config = dict(
    n_layer=8,
    d_model=192,
    n_head=2,
    n_kv_head=2,
    head_dim=96,
    d_mlp=960,
    vocab_size=4096,
    activation='squared_relu',
    norm='rmsnorm',
    norm_place='pre',
    norm_eps=1e-06,
    positions='rope',
    rope_base=1020.0,
    rope_fraction=0.5,
    qk_norm=True,
    attn_scale=0.102,
    bias='none',
    tie_embeddings=False,
    parallel_block=False,
    extras=['paired heads', 'hashed n-gram embeddings', 'an embedding shortcut', 'skips across layers', 'capped logits'],
    init='normal',
    init_std_qkv=0.0488,
    init_std_o=0.0122,
    init_std_up=0.0488,
    init_std_down=0.00546,
    optimizer='muon_variant',
    lr=0.0023,
    beta1=0.95,
    weight_decay=0.12,
    lr_head=0.00743,
    grad_clip=1.0,
    warmup_steps=0,
    schedule='wsd',
    decay_fraction=0.463,
    decay_shape='linear',
    final_lr_fraction=0.0,
    batch_tokens=[32768, 65536, 98304],
    seq_len=384,
    doc_mask=True,
    train_tokens=305500000,
    steps=5073,
    dataset='wikipedia_en',
)
Each number is 200 + 40 x the weight over its row's rms, rounded and kept within 0 to 999. Layers, rows and columns count from 0. The size before them is the row's rms in percent of the matrix's.

# layer 3 attention value, 192x192, rms 0.0804, rows 59-95, columns 0-95
107,263,231,228,192,193,211,187,180,150,236,183,224,217,213,235,220,148,219,165,184,205,203,276,178,198,195,136,197,251,194,225,149,197,162,202,271,178,104,214,216,254,261,165,224,185,160,198,149,168,151,200,180,159,190,262,136,256,235,186,195,200,188,171,176,226,253,195,271,101,159,171,192,232,201,220,214,153,177,188,253,191,259,165,178,196,150,229,183,272,206,228,210,214,170,160,198
090,156,231,220,138,158,167,179,158,161,241,184,172,191,169,216,177,200,171,199,195,141,146,192,140,208,174,226,239,144,215,251,159,181,163,158,274,256,214,239,237,178,196,191,207,239,176,224,173,163,273,214,245,212,239,159,186,191,237,198,233,265,151,210,121,243,231,185,230,157,184,187,201,187,141,282,197,243,206,183,174,179,242,245,183,225,136,181,159,260,220,118,315,233,200,173,212
103,256,211,123,186,223,149,221,198,205,225,211,203,236,236,139,189,157,150,284,194,227,213,145,177,234,203,188,196,269,286,156,146,243,188,245,256,228,220,233,215,219,265,227,188,215,201,231,231,174,138,206,179,140,223,216,197,223,204,219,183,188,185,169,201,247,174,253,258,262,198,207,170,119,183,182,228,188,192,143,155,195,188,188,209,151,218,197,176,217,153,157,220,175,209,248,156
111,241,234,199,148,192,186,153,154,132,156,258,177,112,104,238,246,192,235,274,157,157,208,223,242,180,177,136,171,161,194,235,207,201,270,214,239,211,195,230,270,208,194,259,154,232,159,189,200,224,156,217,148,207,247,215,232,208,222,156,189,181,146,217,219,143,203,214,256,179,255,195,244,142,207,166,185,212,226,187,211,175,207,215,207,150,220,148,217,202,206,176,308,265,190,233,183
102,199,225,233,142,233,150,250,205,230,279,206,153,169,184,226,187,170,173,175,137,152,231,208,150,201,160,187,212,270,204,145,209,137,239,141,246,280,218,222,200,208,200,275,206,237,265,182,206,200,216,153,227,145,251,258,153,270,195,208,161,238,123,248,102,229,175,179,186,232,222,184,153,189,224,175,195,170,185,212,262,205,240,209,132,218,136,232,166,222,229,184,163,175,214,294,210
092,183,244,258,156,236,262,179,184,221,203,180,187,188,171,145,262,215,171,132,201,212,262,225,215,162,164,235,246,240,193,198,273,186,131,184,193,160,217,257,115,190,214,195,206,170,137,124,174,201,199,206,210,250,151,285,184,179,222,144,257,154,273,213,172,263,272,221,183,212,186,179,224,202,222,143,233,214,185,210,191,237,148,139,208,240,173,293,187,199,181,170,115,201,138,215,244
106,166,216,140,157,149,175,211,280,179,181,192,175,234,202,186,192,176,170,181,166,256,225,146,166,233,156,239,122,212,234,177,200,254,237,208,207,178,225,245,210,219,274,153,289,150,184,304,215,191,146,199,177,182,188,181,244,275,113,146,162,215,169,233,218,232,250,214,153,172,200,260,182,228,232,231,246,199,196,208,188,210,255,226,164,216,165,162,208,199,239,205,186,152,161,229,198
102,164,243,237,324,284,189,249,175,174,199,131,224,181,163,280,208,265,216,229,259,254,216,115,166,155,239,234,247,191,190,208,166,259,229,240,206,178,223,226,220,244,170,165,217,159,296,163,263,140,154,240,274,178,146,182,204,166,180,197,218,225,226,197,168,225,187,150,183,158,252,217,116,223,153,180,176,223,205,227,223,178,150,182,143,217,188,187,182,170,219,201,248,201,250,169,180
100,231,209,263,201,294,205,140,217,155,201,309,230,138,233,227,194,167,252,229,196,157,131,221,215,149,198,154,220,172,219,236,154,175,186,197,247,159,204,174,192,193,181,233,190,193,189,155,234,184,213,197,144,261,200,206,173,200,222,108,212,248,198,259,174,123,192,169,145,195,148,210,215,272,216,180,176,226,212,210,200,205,204,235,227,252,190,182,285,159,203,262,214,302,174,185,172
108,133,249,203,230,196,222,195,134,220,159,228,141,183,227,154,205,203,206,226,217,162,197,203,238,197,169,188,181,248,200,212,195,217,184,199,204,222,200,237,261,251,235,116,129,197,114,161,217,177,177,181,214,244,214,183,180,179,160,238,195,199,184,148,149,252,188,260,263,223,248,203,257,148,251,250,208,187,234,218,180,267,182,227,265,142,193,313,221,259,187,196,185,205,165,220,112
090,138,170,187,233,131,253,294,189,202,147,230,109,121,254,226,216,195,189,197,196,249,223,293,176,159,183,241,158,140,116,176,143,236,176,252,142,234,227,128,185,211,194,246,202,220,254,162,154,197,242,224,182,160,218,193,219,189,208,236,289,184,217,212,255,245,187,194,196,280,214,169,181,222,129,169,162,158,177,233,124,200,206,182,220,199,208,208,212,203,159,181,180,204,190,196,164
093,215,184,211,256,206,230,172,155,258,168,205,179,173,246,275,190,197,170,265,210,220,239,152,162,138,157,286,292,263,256,177,174,205,184,167,195,284,252,241,234,190,221,149,250,207,217,261,206,224,55,145,258,185,210,159,193,187,195,207,194,190,281,200,244,168,243,189,167,239,159,243,186,128,204,256,218,227,190,195,234,178,141,184,141,139,238,150,196,246,178,195,241,126,213,267,184
101,260,175,173,247,223,156,193,143,97,217,240,103,232,180,155,199,207,146,151,133,233,275,120,146,208,179,187,261,125,134,226,163,220,181,107,180,190,207,165,220,197,239,225,132,208,221,218,188,298,217,287,181,131,193,236,203,199,293,166,184,218,238,154,205,157,129,183,193,157,181,192,195,192,248,210,171,174,236,237,156,169,170,211,223,227,193,178,229,170,129,281,192,148,234,223,219
092,195,158,206,163,198,202,252,257,252,212,305,178,141,206,267,199,248,164,176,269,207,135,199,195,199,246,184,236,225,191,253,207,185,246,158,168,164,205,192,217,210,149,166,188,254,236,189,252,192,228,131,176,225,170,235,209,225,216,161,208,220,220,168,131,218,145,178,267,164,125,181,208,229,217,249,240,239,163,172,144,129,207,177,232,215,234,243,132,96,216,265,280,174,222,201,157
108,236,173,216,213,216,207,129,131,241,223,240,163,166,134,237,168,222,206,213,185,128,234,238,250,160,181,268,177,161,199,219,252,218,242,187,178,229,228,197,203,231,200,222,141,225,241,197,249,246,119,216,233,160,187,131,210,150,228,114,236,239,280,191,157,209,240,163,238,170,194,185,116,200,155,218,187,176,212,249,184,79,214,174,202,204,165,169,151,89,197,139,202,205,124,144,150
098,168,170,258,220,157,182,226,188,222,216,180,266,234,196,250,184,203,256,256,248,146,248,165,210,199,203,201,217,280,145,126,224,280,189,127,293,260,251,240,173,182,201,183,143,191,163,194,223,161,164,240,265,205,162,218,224,177,220,213,165,185,185,223,158,157,193,150,236,172,178,212,178,151,213,192,142,201,208,176,156,163,173,197,201,189,146,148,185,160,214,172,218,279,156,303,164
094,136,202,184,175,227,277,177,197,211,207,135,192,145,192,173,183,202,251,195,211,267,218,115,130,141,179,205,181,197,214,176,209,236,190,224,190,126,225,257,204,176,297,176,242,150,175,149,163,162,216,170,201,180,210,206,163,195,166,147,169,129,166,219,201,182,203,180,224,201,209,183,247,166,115,170,185,207,223,187,215,286,233,155,176,173,201,265,246,226,220,245,252,157,171,206,210
094,207,212,225,197,217,184,201,148,168,213,142,151,124,208,206,222,257,249,259,110,185,157,201,245,129,252,145,241,202,296,226,240,206,180,158,238,227,135,186,168,125,187,193,154,107,208,171,204,177,264,232,175,210,199,214,173,189,170,151,177,235,139,203,194,154,140,263,186,187,226,217,189,249,212,205,140,214,226,266,241,168,126,190,283,211,213,184,252,211,194,203,216,189,124,144,190
099,196,142,153,220,211,135,239,161,162,228,162,199,214,120,194,263,247,233,184,176,189,155,190,156,238,167,217,218,186,211,119,222,222,119,144,123,186,194,156,256,201,213,258,210,220,166,170,200,159,178,256,246,245,243,188,200,275,183,224,211,138,164,157,144,166,201,237,216,207,212,225,135,159,277,172,185,224,215,258,200,201,174,234,204,140,204,147,180,240,120,267,225,235,237,180,204
110,215,188,249,244,178,199,171,229,288,162,211,176,208,237,224,183,156,119,231,242,201,186,224,277,206,180,198,239,305,229,196,178,178,207,270,246,189,143,168,252,200,184,294,218,242,149,230,195,237,170,137,256,119,204,199,241,130,176,144,213,153,234,158,197,179,231,218,121,146,227,185,270,268,180,234,207,268,171,237,178,173,243,191,239,193,203,225,252,218,169,178,134,134,157,218,167
102,207,180,246,229,227,218,180,148,209,171,179,194,200,159,272,218,168,155,173,283,214,173,186,152,213,170,228,130,244,185,234,198,197,206,158,215,296,169,193,270,216,194,138,160,238,232,171,255,257,215,132,169,307,147,143,186,189,135,258,240,217,268,209,196,278,175,215,156,220,128,252,161,309,217,187,212,218,205,165,241,193,173,244,225,184,283,166,160,172,264,193,185,221,259,231,233
101,258,139,258,264,187,279,236,213,223,194,172,242,198,241,270,200,266,191,260,176,228,162,147,251,234,194,182,196,170,164,194,199,267,264,176,155,200,220,183,196,194,249,222,206,234,214,164,220,223,209,245,214,168,210,120,283,207,145,218,264,208,195,210,256,291,259,232,165,167,236,171,235,229,224,119,186,197,190,199,197,215,183,156,160,251,218,169,176,257,175,190,256,220,198,156,217
098,138,207,193,159,187,221,132,289,211,202,223,270,155,191,228,210,190,221,220,226,194,228,257,273,214,197,147,199,192,194,210,222,145,179,241,128,135,184,247,246,215,165,190,160,285,201,178,119,115,215,185,146,223,232,247,203,229,160,152,165,132,200,211,193,223,271,265,202,154,219,175,172,193,189,206,247,238,149,117,181,242,254,227,201,178,192,267,223,175,227,206,242,229,285,204,324
105,197,185,245,190,297,135,163,196,257,175,270,234,184,306,215,190,171,140,236,198,195,206,189,214,181,194,233,187,159,198,155,214,266,222,144,175,168,229,159,157,181,164,203,199,257,193,302,240,195,190,186,238,282,198,175,205,146,206,180,201,207,193,214,189,177,201,143,251,139,187,186,181,248,172,180,190,196,180,235,194,193,157,227,236,221,246,152,195,150,187,211,223,234,148,206,132
094,200,184,217,288,233,195,280,214,167,229,184,232,169,183,240,262,240,252,234,211,195,185,189,220,193,213,182,158,218,214,215,283,217,261,193,153,199,235,165,113,243,192,215,82,170,211,165,241,196,288,207,166,154,163,198,235,181,148,271,216,269,227,188,240,235,155,170,210,257,181,247,192,179,200,207,158,218,117,203,227,255,202,184,192,199,191,265,192,228,217,215,177,107,105,200,230
088,205,238,183,227,238,253,196,240,232,238,244,229,231,142,245,106,232,221,223,170,223,221,172,243,253,205,233,283,175,239,239,269,170,198,135,177,215,211,247,224,189,204,285,260,183,174,170,240,104,197,204,228,257,234,226,179,197,159,116,274,258,180,223,183,136,180,201,178,276,239,102,124,262,238,132,212,155,215,233,194,122,279,106,211,175,187,163,187,184,226,191,174,193,177,230,225
093,183,220,170,238,261,181,163,215,224,177,200,206,168,202,163,122,229,162,196,164,202,228,208,210,212,184,191,273,222,211,172,240,247,181,288,86,213,245,157,248,116,167,137,217,238,226,151,193,227,173,196,197,207,275,193,179,206,197,173,246,128,221,198,219,211,215,251,206,239,212,196,209,166,149,171,257,142,206,188,153,188,238,267,258,161,299,131,154,170,226,203,241,132,185,326,204
113,226,255,156,146,204,206,158,237,164,136,224,178,228,124,179,187,148,225,227,184,179,186,235,204,149,156,280,232,194,118,188,210,191,212,273,210,239,241,247,163,228,236,229,169,221,208,145,141,232,322,153,178,237,161,223,202,196,236,194,273,212,202,205,255,164,252,206,140,225,241,194,215,200,179,100,233,242,188,277,193,161,178,146,210,212,222,155,266,167,183,219,213,207,121,231,140
110,196,246,211,226,139,295,274,183,171,159,178,259,213,255,216,173,174,211,211,198,272,211,177,100,196,175,271,185,185,177,216,204,196,239,229,197,149,195,226,231,222,259,107,260,143,197,241,139,176,180,212,258,196,213,205,216,249,140,202,174,158,236,226,203,224,238,243,129,194,206,213,240,140,239,247,158,167,185,128,207,321,197,171,211,168,212,245,195,266,179,242,119,96,231,179,164
099,168,189,207,175,262,218,192,184,221,102,194,145,191,187,263,218,238,214,100,146,217,200,176,241,171,219,207,140,173,150,203,283,145,227,158,259,133,204,162,251,206,212,179,232,214,206,149,163,237,199,171,135,169,166,188,171,244,182,206,297,197,218,252,155,225,105,173,158,247,174,187,245,163,203,138,190,190,207,197,233,266,166,231,292,185,190,157,179,247,220,197,222,196,183,177,173
095,185,231,290,209,146,213,185,269,247,98,209,174,158,287,217,182,272,160,126,144,228,240,223,272,193,166,229,91,221,193,219,196,211,192,235,223,177,144,237,134,211,280,257,322,157,229,231,276,210,200,201,135,197,173,232,146,249,215,169,185,138,201,254,251,216,228,225,231,186,144,253,292,202,161,171,208,198,160,143,187,169,220,215,160,240,211,197,180,204,158,163,174,191,120,179,204
099,112,161,178,167,208,157,147,144,201,142,214,216,188,162,224,204,243,182,140,154,120,164,214,194,144,223,223,217,84,132,242,269,185,243,291,126,172,117,225,206,234,195,206,240,245,241,205,146,206,295,182,203,236,211,158,190,268,274,207,225,221,213,218,214,122,193,157,195,182,267,184,195,182,144,228,253,263,180,236,231,140,200,278,217,183,212,154,226,167,237,243,171,155,217,146,211
097,163,226,204,276,182,217,181,219,156,271,139,191,229,217,165,204,167,188,278,211,184,152,252,231,217,263,248,191,238,266,217,196,180,224,222,222,180,168,237,252,215,233,179,262,181,123,132,174,189,181,157,241,170,138,194,258,222,179,170,264,141,198,233,167,233,263,206,192,267,276,125,187,144,204,203,160,210,195,178,185,214,232,150,152,195,185,265,246,257,198,201,183,160,244,164,227
087,165,220,188,252,138,208,229,252,185,265,184,217,200,268,175,161,204,236,286,123,160,230,156,144,150,231,180,259,253,192,201,236,228,173,234,258,229,169,212,155,178,219,211,175,176,188,159,186,259,205,232,242,213,259,151,208,140,193,198,206,180,176,239,171,274,202,147,227,140,183,302,180,121,151,152,177,216,174,193,207,224,168,202,185,220,217,211,267,195,189,173,218,253,228,214,232
104,167,139,136,192,263,166,219,194,199,176,158,226,232,195,182,208,202,295,152,206,142,183,181,211,179,189,274,132,150,257,236,190,231,232,186,141,237,263,173,183,226,151,265,191,179,183,201,241,225,244,179,238,202,186,174,217,170,226,178,198,219,241,173,195,175,171,156,185,239,138,224,233,207,166,121,186,203,160,282,134,174,199,216,273,180,153,194,200,221,182,203,279,112,199,206,110
097,230,205,256,184,190,180,240,188,136,150,251,181,162,223,188,242,168,153,251,176,227,256,229,242,178,235,175,144,158,191,200,274,262,303,237,194,227,227,200,208,197,209,261,180,196,194,170,260,242,239,219,194,191,158,252,214,144,233,261,223,193,257,188,201,212,98,231,191,179,288,137,195,174,263,158,174,184,212,251,208,253,182,197,238,193,198,222,268,179,122,240,277,161,199,224,191
103,238,181,170,188,96,302,146,247,230,207,152,251,225,278,189,184,190,151,185,270,131,187,211,211,235,210,190,254,265,180,275,189,206,203,172,157,195,199,195,205,255,213,289,195,270,160,154,154,142,195,184,205,170,153,175,154,225,163,188,217,211,218,230,194,196,219,227,213,200,188,181,175,171,212,237,189,193,129,179,224,232,168,131,237,207,297,251,196,282,185,149,174,249,90,158,167
# layer 3 attention output (transposed), 192x192, rms 0.071, rows 59-94, columns 0-95
105,198,217,195,220,213,198,139,236,198,196,178,217,254,207,201,178,161,178,189,232,203,197,198,249,218,255,182,146,233,281,263,181,163,171,257,194,199,200,175,234,181,257,192,211,228,142,172,229,171,145,216,195,193,198,221,218,236,233,142,223,219,138,181,141,172,146,226,205,213,138,281,129,199,186,228,157,139,230,232,234,197,142,174,187,188,255,280,251,198,121,267,232,272,179,222,230
092,190,195,169,112,217,205,118,201,193,206,167,199,210,150,231,234,186,157,161,274,216,229,161,226,178,198,233,284,232,218,208,237,226,229,161,252,239,257,204,242,176,214,168,238,180,140,214,220,169,205,165,249,205,254,223,167,250,238,181,251,214,175,173,144,202,158,161,180,194,164,231,218,167,171,204,149,206,241,234,188,219,181,186,180,143,170,191,186,231,238,223,159,218,160,248,241
105,183,243,137,219,300,181,239,187,149,166,202,204,202,217,158,151,214,192,163,181,257,255,125,196,133,280,209,217,263,242,217,93,252,202,259,189,177,259,265,199,226,217,179,170,196,207,214,222,178,203,261,230,155,198,165,174,179,291,194,193,138,182,208,186,307,166,286,256,152,212,173,179,147,147,212,239,223,189,151,202,169,250,202,173,197,126,246,214,190,194,175,204,190,183,194,187
111,196,227,86,276,228,169,176,188,247,179,292,247,259,222,204,231,212,158,111,163,175,170,152,166,198,211,168,283,220,219,199,186,213,251,194,194,212,192,298,182,149,165,179,210,248,198,158,178,182,192,191,224,181,132,222,270,230,157,157,207,161,185,206,227,219,190,205,254,99,235,170,213,216,198,262,140,171,218,219,234,302,165,156,234,177,156,180,232,221,197,218,189,212,155,218,240
103,243,258,134,185,225,255,184,190,225,266,203,156,201,257,183,197,183,222,152,257,142,214,158,174,160,257,209,191,178,260,267,187,219,264,194,211,189,209,165,213,265,178,232,182,189,203,184,219,174,196,247,179,194,219,206,192,157,176,188,198,241,162,202,255,176,168,170,225,129,229,211,185,217,210,231,147,256,131,258,128,169,265,246,166,224,158,146,252,235,202,169,130,212,171,238,193
092,136,150,231,224,217,214,183,232,153,197,119,214,224,211,194,146,175,221,232,173,157,133,236,215,190,133,185,99,177,240,215,255,182,113,244,175,164,212,220,166,179,261,231,173,180,201,163,151,258,247,152,223,206,194,226,181,169,148,276,196,205,136,203,272,224,240,197,169,193,136,220,267,189,247,258,250,159,209,259,165,291,246,166,271,180,163,211,216,205,206,136,226,192,242,179,198
115,169,184,209,170,167,215,177,278,221,170,189,190,223,189,225,164,231,166,244,261,209,163,203,249,236,163,180,263,227,190,179,190,179,171,255,106,196,237,114,166,212,219,290,201,262,144,256,177,186,203,197,153,202,165,124,163,197,180,210,214,132,144,285,216,151,171,166,189,191,308,208,157,214,227,252,172,162,208,198,228,166,254,157,205,192,174,246,183,275,240,212,183,178,169,277,179
105,220,288,181,186,209,220,226,209,157,242,145,197,237,162,209,209,178,207,232,259,245,142,262,139,102,261,218,246,138,209,235,197,219,262,193,197,206,275,222,196,224,208,144,179,98,177,253,181,251,201,205,177,235,144,169,201,237,255,126,226,216,213,166,208,194,130,206,140,211,191,198,209,118,148,198,185,264,150,159,233,173,197,147,212,227,159,169,180,247,221,161,140,175,200,135,216
093,295,187,203,279,143,127,191,224,216,233,211,295,218,198,205,211,240,188,143,151,207,189,203,152,255,184,154,183,131,271,123,208,218,281,164,214,208,152,257,234,170,187,205,124,167,185,225,264,216,155,242,188,171,208,245,189,205,155,182,267,158,225,180,180,135,208,183,150,204,162,194,184,232,176,227,169,238,146,217,192,163,103,148,231,303,232,233,225,118,162,199,233,138,158,221,224
112,167,210,200,217,198,227,308,196,188,222,220,183,276,178,161,195,164,165,219,192,176,215,129,152,200,187,98,199,229,222,179,182,241,173,217,183,192,161,221,269,162,180,217,207,195,249,161,198,187,221,131,286,201,230,167,256,222,156,228,276,137,160,176,234,208,141,208,241,207,181,178,198,157,177,281,243,254,215,158,164,214,183,146,245,184,180,257,174,276,208,248,192,182,254,277,222
093,164,155,197,207,180,220,237,277,192,192,209,195,196,137,213,206,190,198,238,182,184,163,166,205,105,187,201,203,207,219,207,139,210,110,247,255,221,148,203,195,236,165,188,188,192,313,182,304,263,223,185,155,220,222,261,224,270,194,212,210,203,218,173,167,260,112,203,227,242,249,76,173,252,218,241,182,274,206,236,174,185,240,135,164,241,172,132,233,196,262,194,216,178,219,132,205
093,276,196,130,215,178,163,183,167,250,286,269,169,171,246,188,282,181,232,246,251,162,159,167,127,185,133,220,184,220,184,225,170,215,158,164,171,208,323,214,265,225,270,254,236,231,216,205,230,235,152,182,223,170,200,124,184,206,226,192,143,256,225,239,237,262,244,229,174,183,250,191,184,194,188,219,215,168,244,223,236,246,256,249,225,177,148,108,198,193,216,224,213,185,123,228,201
101,241,197,263,210,235,216,150,217,235,216,259,258,191,252,148,188,231,243,143,176,167,172,198,241,236,183,147,223,155,164,279,122,155,232,218,170,277,217,149,157,255,220,153,146,219,180,177,217,211,237,155,224,232,235,145,202,187,241,245,259,206,261,145,226,188,219,255,210,125,223,189,151,242,188,180,205,138,106,194,192,166,245,247,187,268,247,225,193,236,192,163,180,243,192,183,173
092,170,253,178,164,237,247,234,199,212,215,242,178,205,189,205,227,239,225,167,112,165,187,199,154,190,224,236,226,191,186,178,195,190,284,207,231,244,242,256,260,287,238,158,186,239,181,171,191,193,212,165,212,189,183,223,260,235,197,207,252,138,188,185,142,183,188,240,189,199,146,204,216,287,165,228,264,190,178,251,172,141,199,195,161,211,157,289,204,156,298,267,155,157,187,173,134
113,207,193,236,276,170,144,183,293,227,252,255,252,264,172,159,193,240,209,176,216,263,132,228,237,180,173,219,270,172,210,198,208,206,220,178,215,249,263,187,207,178,120,176,102,260,234,219,216,235,215,239,164,205,157,197,159,220,221,154,200,194,226,166,153,229,234,219,204,218,106,266,250,206,115,258,206,202,169,187,215,190,247,236,196,212,191,160,133,189,180,167,185,251,140,214,247
105,219,236,157,198,238,190,182,225,207,216,207,234,258,226,185,286,239,199,214,225,118,238,218,214,209,280,209,165,256,203,184,183,301,159,190,220,193,224,227,230,144,183,158,164,149,176,189,150,164,184,171,159,242,202,208,122,161,281,195,195,223,232,201,290,194,220,128,148,192,174,234,242,174,210,112,157,175,180,215,188,210,205,157,214,140,191,176,206,174,189,186,147,144,206,225,125
100,210,217,191,281,179,263,214,170,161,160,145,195,259,168,213,174,208,196,238,160,182,101,179,168,209,189,213,224,261,111,228,214,105,152,161,201,149,225,231,133,142,228,212,164,115,202,236,221,203,215,192,258,231,221,122,213,274,185,229,217,183,129,246,219,227,218,153,189,229,198,160,190,228,159,236,268,116,210,232,98,297,231,213,209,194,221,229,175,156,174,233,227,145,175,197,214
095,225,221,240,146,189,233,244,223,147,216,219,218,210,130,170,207,290,303,172,218,255,147,229,161,230,164,196,208,145,248,222,301,247,222,158,160,200,160,186,229,181,168,240,187,184,181,232,183,155,203,286,153,189,262,163,282,193,153,236,246,192,235,168,261,201,136,225,181,183,215,208,180,204,162,245,166,262,203,158,279,228,169,187,138,197,270,187,203,190,181,173,216,158,215,234,209
102,266,164,192,231,159,183,181,142,192,267,146,187,199,183,123,231,184,167,148,187,223,143,204,215,92,192,144,209,211,207,162,194,241,202,147,202,199,211,163,126,225,185,176,228,162,203,272,187,98,232,163,195,147,193,217,176,258,218,250,196,244,150,152,217,264,154,230,199,124,147,191,123,206,191,190,244,273,206,215,163,270,185,237,196,212,212,249,190,221,189,167,226,149,248,171,218
104,193,163,215,216,201,206,223,201,185,254,246,223,215,251,254,184,211,272,269,206,191,245,254,244,231,143,204,147,195,206,191,145,172,149,258,176,223,198,222,209,178,196,217,154,178,249,194,169,226,184,240,264,173,285,253,201,210,235,188,96,255,277,207,165,194,289,241,167,213,222,199,172,197,151,210,214,214,235,236,264,196,243,232,182,219,128,142,209,162,189,266,268,132,177,220,154
103,172,159,221,222,177,129,220,157,191,235,160,173,183,182,239,249,236,179,232,262,270,140,229,173,99,206,227,195,234,195,106,191,203,184,154,232,284,175,149,240,240,200,218,180,248,190,177,187,206,215,246,222,199,167,268,238,173,174,213,253,233,231,223,204,209,154,218,147,189,179,244,177,113,202,185,195,165,158,232,204,131,123,234,201,235,157,131,191,160,225,178,216,251,264,177,200
105,171,183,258,202,185,234,193,223,252,242,176,196,170,188,197,199,199,270,251,255,231,253,223,213,155,169,240,296,293,111,204,137,241,167,232,232,207,212,248,156,237,158,196,291,193,141,237,198,290,158,215,234,195,210,143,223,231,207,187,147,267,239,133,248,232,188,221,189,192,254,189,144,162,144,242,213,199,215,111,245,208,181,175,183,215,202,203,204,163,189,186,190,226,168,145,229
097,142,190,191,242,236,190,177,257,227,154,159,186,156,233,195,205,215,137,133,179,142,236,189,305,178,292,248,196,200,196,152,224,192,226,203,220,234,137,261,175,171,240,270,225,229,248,188,225,186,162,170,240,245,228,186,202,249,74,270,206,239,223,236,192,190,258,202,198,211,194,203,156,215,192,199,254,134,193,280,217,146,217,153,196,193,291,200,188,212,230,192,180,216,184,275,176
102,158,96,192,201,179,123,223,169,158,233,263,186,187,197,244,202,151,175,189,262,179,224,237,90,236,213,244,211,195,218,137,200,264,220,164,241,216,169,227,245,209,168,236,159,219,282,182,209,195,138,211,138,219,170,193,201,145,235,157,171,142,166,198,175,204,208,199,131,147,173,134,246,189,173,171,199,140,240,199,180,215,180,181,177,269,263,220,217,164,208,156,142,265,194,234,190
095,222,239,218,196,188,235,240,155,216,235,236,191,252,195,199,217,163,289,231,245,243,195,279,216,185,227,213,180,219,185,189,199,167,159,122,219,222,214,195,149,256,202,205,180,198,210,165,263,280,242,191,202,251,137,204,183,189,221,238,218,192,186,215,237,129,169,116,200,239,171,235,204,188,246,252,173,222,131,172,227,250,174,208,178,218,209,270,254,179,154,224,246,178,170,135,146
090,189,218,193,165,203,180,276,198,203,218,230,222,225,223,263,170,112,230,187,209,160,249,233,148,178,181,256,169,198,196,271,173,165,156,274,151,158,194,247,238,177,116,247,285,174,177,179,55,207,200,223,184,189,158,217,184,208,223,208,196,225,118,169,139,150,168,203,129,195,211,189,220,256,190,221,178,282,126,243,174,233,290,202,216,202,205,209,212,221,195,185,152,183,212,217,202
096,186,197,176,248,266,190,168,157,209,206,141,131,192,263,103,198,218,172,177,243,196,216,195,185,147,155,180,206,189,153,200,184,291,173,195,137,212,224,167,214,208,190,241,205,216,274,200,180,172,229,197,234,200,206,186,180,209,251,191,217,135,144,250,166,272,233,169,193,181,210,245,281,190,240,121,247,218,183,153,168,238,259,261,262,189,266,157,253,179,215,212,255,162,178,230,231
118,249,229,189,138,248,194,208,238,130,189,232,289,241,174,157,235,162,200,183,167,217,191,201,184,196,183,262,135,204,190,141,208,132,200,229,227,235,172,193,215,233,187,209,153,148,212,195,205,267,210,178,210,215,146,170,166,230,193,108,146,184,186,143,234,158,195,175,199,221,216,167,239,155,307,210,213,242,177,213,209,173,215,180,226,180,198,184,248,148,203,225,248,200,152,213,279
111,137,205,181,207,205,246,218,187,179,215,190,118,154,211,186,199,191,216,235,169,122,179,155,200,230,195,217,210,190,192,222,259,202,122,178,146,228,183,134,160,274,247,241,260,185,183,211,163,249,193,135,197,175,267,167,152,208,152,225,184,195,231,193,205,186,242,261,200,305,294,228,181,171,179,225,226,157,203,206,214,207,178,195,234,167,179,135,173,250,223,242,225,122,187,132,201
099,150,138,206,265,190,212,148,258,165,201,188,203,213,158,170,179,160,283,204,203,240,216,205,200,210,172,149,192,230,265,175,224,170,252,183,205,235,218,170,333,282,215,214,236,196,192,219,197,213,196,222,175,236,133,183,276,141,127,265,279,195,165,199,178,199,78,164,223,193,240,153,217,129,199,241,200,139,159,225,181,266,206,188,265,150,250,182,197,194,195,181,211,186,166,220,242
099,180,127,218,211,184,206,222,254,227,170,165,165,231,237,212,172,235,149,234,157,220,206,199,234,231,187,110,161,243,223,198,194,189,165,287,227,209,200,243,160,143,205,149,127,224,182,148,222,187,216,252,193,211,178,205,225,136,262,240,177,184,175,242,193,146,184,248,240,263,266,177,143,221,122,295,224,177,216,146,203,217,201,195,146,165,233,178,208,177,215,186,319,127,180,155,180
100,140,132,200,180,172,184,171,194,243,161,228,224,194,186,224,222,168,178,193,220,233,184,274,202,272,180,214,189,182,127,209,314,199,240,156,194,212,238,212,240,223,137,238,199,127,209,213,222,163,248,147,198,233,204,163,224,260,157,192,199,177,203,188,149,129,228,189,186,236,197,122,154,210,263,248,224,215,172,238,175,255,197,244,165,208,193,175,226,279,246,203,201,190,206,165,200
097,113,208,209,251,245,172,187,181,167,194,180,256,162,177,234,149,115,244,273,146,192,192,144,207,198,211,180,163,257,197,188,190,180,126,156,201,189,249,189,220,97,262,194,225,203,176,269,210,203,233,199,276,198,162,196,167,272,138,153,186,216,186,217,226,176,144,192,233,205,197,204,168,199,167,175,232,227,186,230,172,203,220,149,209,119,254,259,208,247,108,224,287,182,271,216,198
090,227,285,170,221,231,233,134,239,175,168,180,146,215,194,215,163,224,274,234,159,180,279,127,120,177,224,269,250,162,248,208,174,163,134,110,279,132,104,225,203,231,150,203,195,182,205,176,252,233,199,249,184,217,265,96,225,183,202,204,206,163,172,193,256,151,168,186,194,117,248,209,205,184,129,191,252,178,185,162,222,186,203,213,175,159,183,176,195,201,170,119,222,187,175,196,162
108,201,127,186,189,222,197,199,169,254,172,172,226,269,215,245,234,174,254,79,234,256,228,203,230,209,160,295,189,196,165,194,216,191,144,158,196,242,234,158,144,189,191,238,171,172,235,243,155,225,274,147,210,275,215,250,144,244,225,209,164,220,204,192,170,220,290,131,193,291,177,196,238,199,214,227,163,193,205,197,191,194,257,225,195,169,183,181,209,173,214,226,168,150,155,148,165
104,190,191,210,190,262,215,261,205,190,248,191,232,227,185,251,205,216,231,243,119,220,161,215,178,176,135,214,186,175,144,214,100,194,205,166,243,198,98,181,152,184,173,195,164,152,249,144,215,177,161,189,183,89,217,235,228,242,196,166,198,209,267,176,218,217,119,221,212,156,262,199,215,155,214,177,200,205,217,164,201,229,224,186,287,263,159,289,194,199,192,173,268,208,187,204,210